Each number is 128 + 24 x the weight over its row's rms, rounded and kept within 0 to 255. Layers, rows and columns count from 0. Numbers have three digits each. The size before them is the row's rms in percent of the matrix's.

# layer 3 attention value, 256x256, rms 0.0545, rows 0-42, columns 192-255
098:150130168147180124143126152135130179150125077110084098145097157145110130137135157177129142082166123116146130149099135144114114077101066126129121160127132144134122115074125105117114136163054129
089:136156090149137125148126137153169138108173134076109147114132181120146082124088119074144134099117129081094145113145134174120148136107115101149099119163106137138127108133157141086143129129132116
098:083155126134155140108102155159132125103182128099110161113129115145137170096125164146137157133140115120129137168115130123128160166131187093104125133129129125112086134140159137161131117105125133
095:133115167114103068113119141098161116139154127127137093129105127102138110110134138136126138140118127122129138105092086112099126151104154100138148133105097113129105161082117171136098149178092132
097:151158167109141107118138120131119154112139139112097118166161152136111144127108099135097124137091125130121135150123138113156109027095119127123126143155103100103144152092093126100155116116166109
093:134127081141170099107108080130138140153122095186162107092109129118115127142147129100134143120058120145178123093130074134143123139102161143132180131107142132143122121136132145183101095124112131
095:127174102156117162114131155181099166152151131118108116143127142120139143125082083113145093143145115122120126133131140132146100141118095119168136134118071124149101094127139134070022142136137118
099:145150134169148130128151115103116132163164126143101124137126099090148098106140166137129135120126107136092121171113068101156142218111139116142105109173178162180087132119160137152118113133155160
103:091144119182092138159133156116132145105164143127192085141115109097128126096125154146120086152107094107110096156143056160106137126155132129152190145156154142126113137144142151131094123084108133
092:137149112108138141165154112144124096132089131115109138123146121166114140146140134157092112107116097110093158150111146182184151130105102122153127117070148137160116137139104143150113092066138148
096:141103114148140139140155139155122089112157146083153119161158156137125146106127182167106114109129141119142128097157138127100108130138090112112130149109115140091117162093148114113160127142152124
093:124144121136083129154144154125130132099120142125101125115131128128081161122155102100155124096113138152099121134097097116110122141142095124134085075110101081138141145120104145135106180152167125
096:073121169099147137142096113121115158111129134132156162125105081142146117152098104122146166113147122128184116161135134156123128105172116130119142108100124151117135118131070121145085092123162109
094:127164161137158117086139117133106162112141130150099127169095139106119154130156119159124122160109118155102168170115132139095145125128127145106131105156124155127149132101059170146136131126133134
095:126136104150130137120126118158100121108096081127147173104115099146152113128142117119134112121150094128130161141159148101116140137172112103125129101097112159122162161130125130190146150110118140
097:097068120103119104133148162128164133135149115098123124156130122088123131152133141082141147088092088122118145125114117101152151119123127151150156135135111137137123148091085092123128128117129096
091:114114123142135119059082155105146114123148110139138144109138136099096149126109132107130108111164092144116119120146138145132143086107109171133133142099128120122131143144097109160138120086135125
101:118168131137154151151146149136114097159153118163100147161126153116137150101126100141147121130132106159118101071115089091129157126151152126118099154139121138148136109097130141151126118103093137
099:148143117135137151146123111164126117110162128177101147153097131144110124146123140159122113098142141174118134109139116130110079170118138106156119154194151122163097141136135127164123111135154099
098:096126114163103155172085110149143126124146081125116100105128162122132148120150122095090125095113094113106129127135114162143141135179138105128173126139124129155149120131138118132138139100135133
100:144115094129140180130113096133135118118090097107096145151140181145114109146114116127160093120141116115155132107128138150173149147160091116142125106123117163130138120132106141093110135139130156
099:145159134100210148163143155118133124144132140164131134110129084122110160181103104131103120123140099092163118151093125090119112165121177093140135094096102156148115066105105131136148138119087107
108:079130139102096141148139128074118108074107146172123175059110135135155122148116113129115141112159113118135102125099123102149154134127136147155165151133151086112079160141152146101200115100146133
100:145120121158122114145132144123124135123167099063118135142134177137117142126118122150155170127168169160140138126111142154114125111114113154089117131110104119123149113124133167073090159157148160
103:078133116149131101121100172118100115111120135164165160123086118132178144124132126130135133115119104101107132117117110151149120103181141118150138163128152125119132088119120104153111165137135120
097:155133116106144157111121115094141145116098146105129154131136146114102110128132106114111145104117134148147150182120135110123104093119067128129090071136131139093181137144117141126110107071139147
100:180117153081135130143143118110100097108121163081117193124168127119102148080132115124172122158151112102124083122138118111096085133129157135152134101157096145172127116123134141124131104176166125
101:092128114141123125117131143116115120072117156117143107110111116143144151157130107114139127167129081134146129144120136165126136136136125179172146116176147146102145144155127102124137130080097099
102:141120145085095111151140126123121129144129121143127133116117111117096166118156137124132118168092155140151152133137117160148139115146103196123146109134109167113128139130113079133125141130129125
091:143152155142125151153155120130118130129133127104142084158122116131156136165131140194113149153118080082137115154109119104111129111100106115131157111146120133172166098127110176121148063127138106
100:126130160144131131150110130127152077172141117077172070128139152092097122160125102099145124125137084132134144148117144156131153103127087158121107130165109114101137132145156170092093144157111139
103:048136182117166170135112146129149109120106145144131113105108160123165122138112169148105144120162144151098138148123132129124087112139124105141126089209090115168115104176104129117160132104131118
095:139139143133120141141112130122104124139158128080124106139116085149135160118105114124178163142128143148125103120134140132066110123162160128156109094146104137133129150114114112089082093168122080
109:102164091137079151131130076103100116110101137161115100119173125148120120123115125125108133116132129113123109104095171143132146080103128095146124152148112154112145145127134164126116137143159136
099:129148109116145138124086153114125126142149114152108123077131120104139116152103110111153123165097116153118155123109143158168110127134103145121127146142106098104125124117119140094166179148108132
093:123133126148151090135180160109144124124167119156124137100107113123177146125124162150102125105132125106122131103121156080123080132164140153139152103097124145102095107118118183106121169146111142
101:178160152148143084143108127110125102121144101133119175157139114142124148130113129117124125103168059169101122151160144172185117144075145126101096114126126140107128142159130134119168122145174092
098:119114119120089128125123108128135139126114152126097108142136177129171088054121162150153148121101117111097142106148122096100138148112138150103120132127130100120088150119140130103134149119121135
103:142127125124172138124135109154139128102153149145138127112143129112142146137143161088144095123176120108165116131114134122133113110142139143147149107058141117131153119137123116164165102115127137
091:121083111124123141118123161139145101128152126147171104110114122147146116155109155128151147174112096125117131119093110117137141092148140129118135147110146083113130120138116139126117120156170138
093:101112163123100132195095125196102152101132128139116122137122156070177165132142125112133097150174146132118092116111087143090087131144141070120123151113128114124174101129121108135156145135131094
104:166130115118050134134136131114156111169106078111152175091145113098143154139128135139149119132118121178126082136114128108108128180084140150147101112131105130126151075130100151174115125104137120
100:108138157144108115081168140124101131107109152121158118125091163131108144120098099156185122143126138119158143098137137127095113131139094107111141137119149132177115128166136114097075120155101145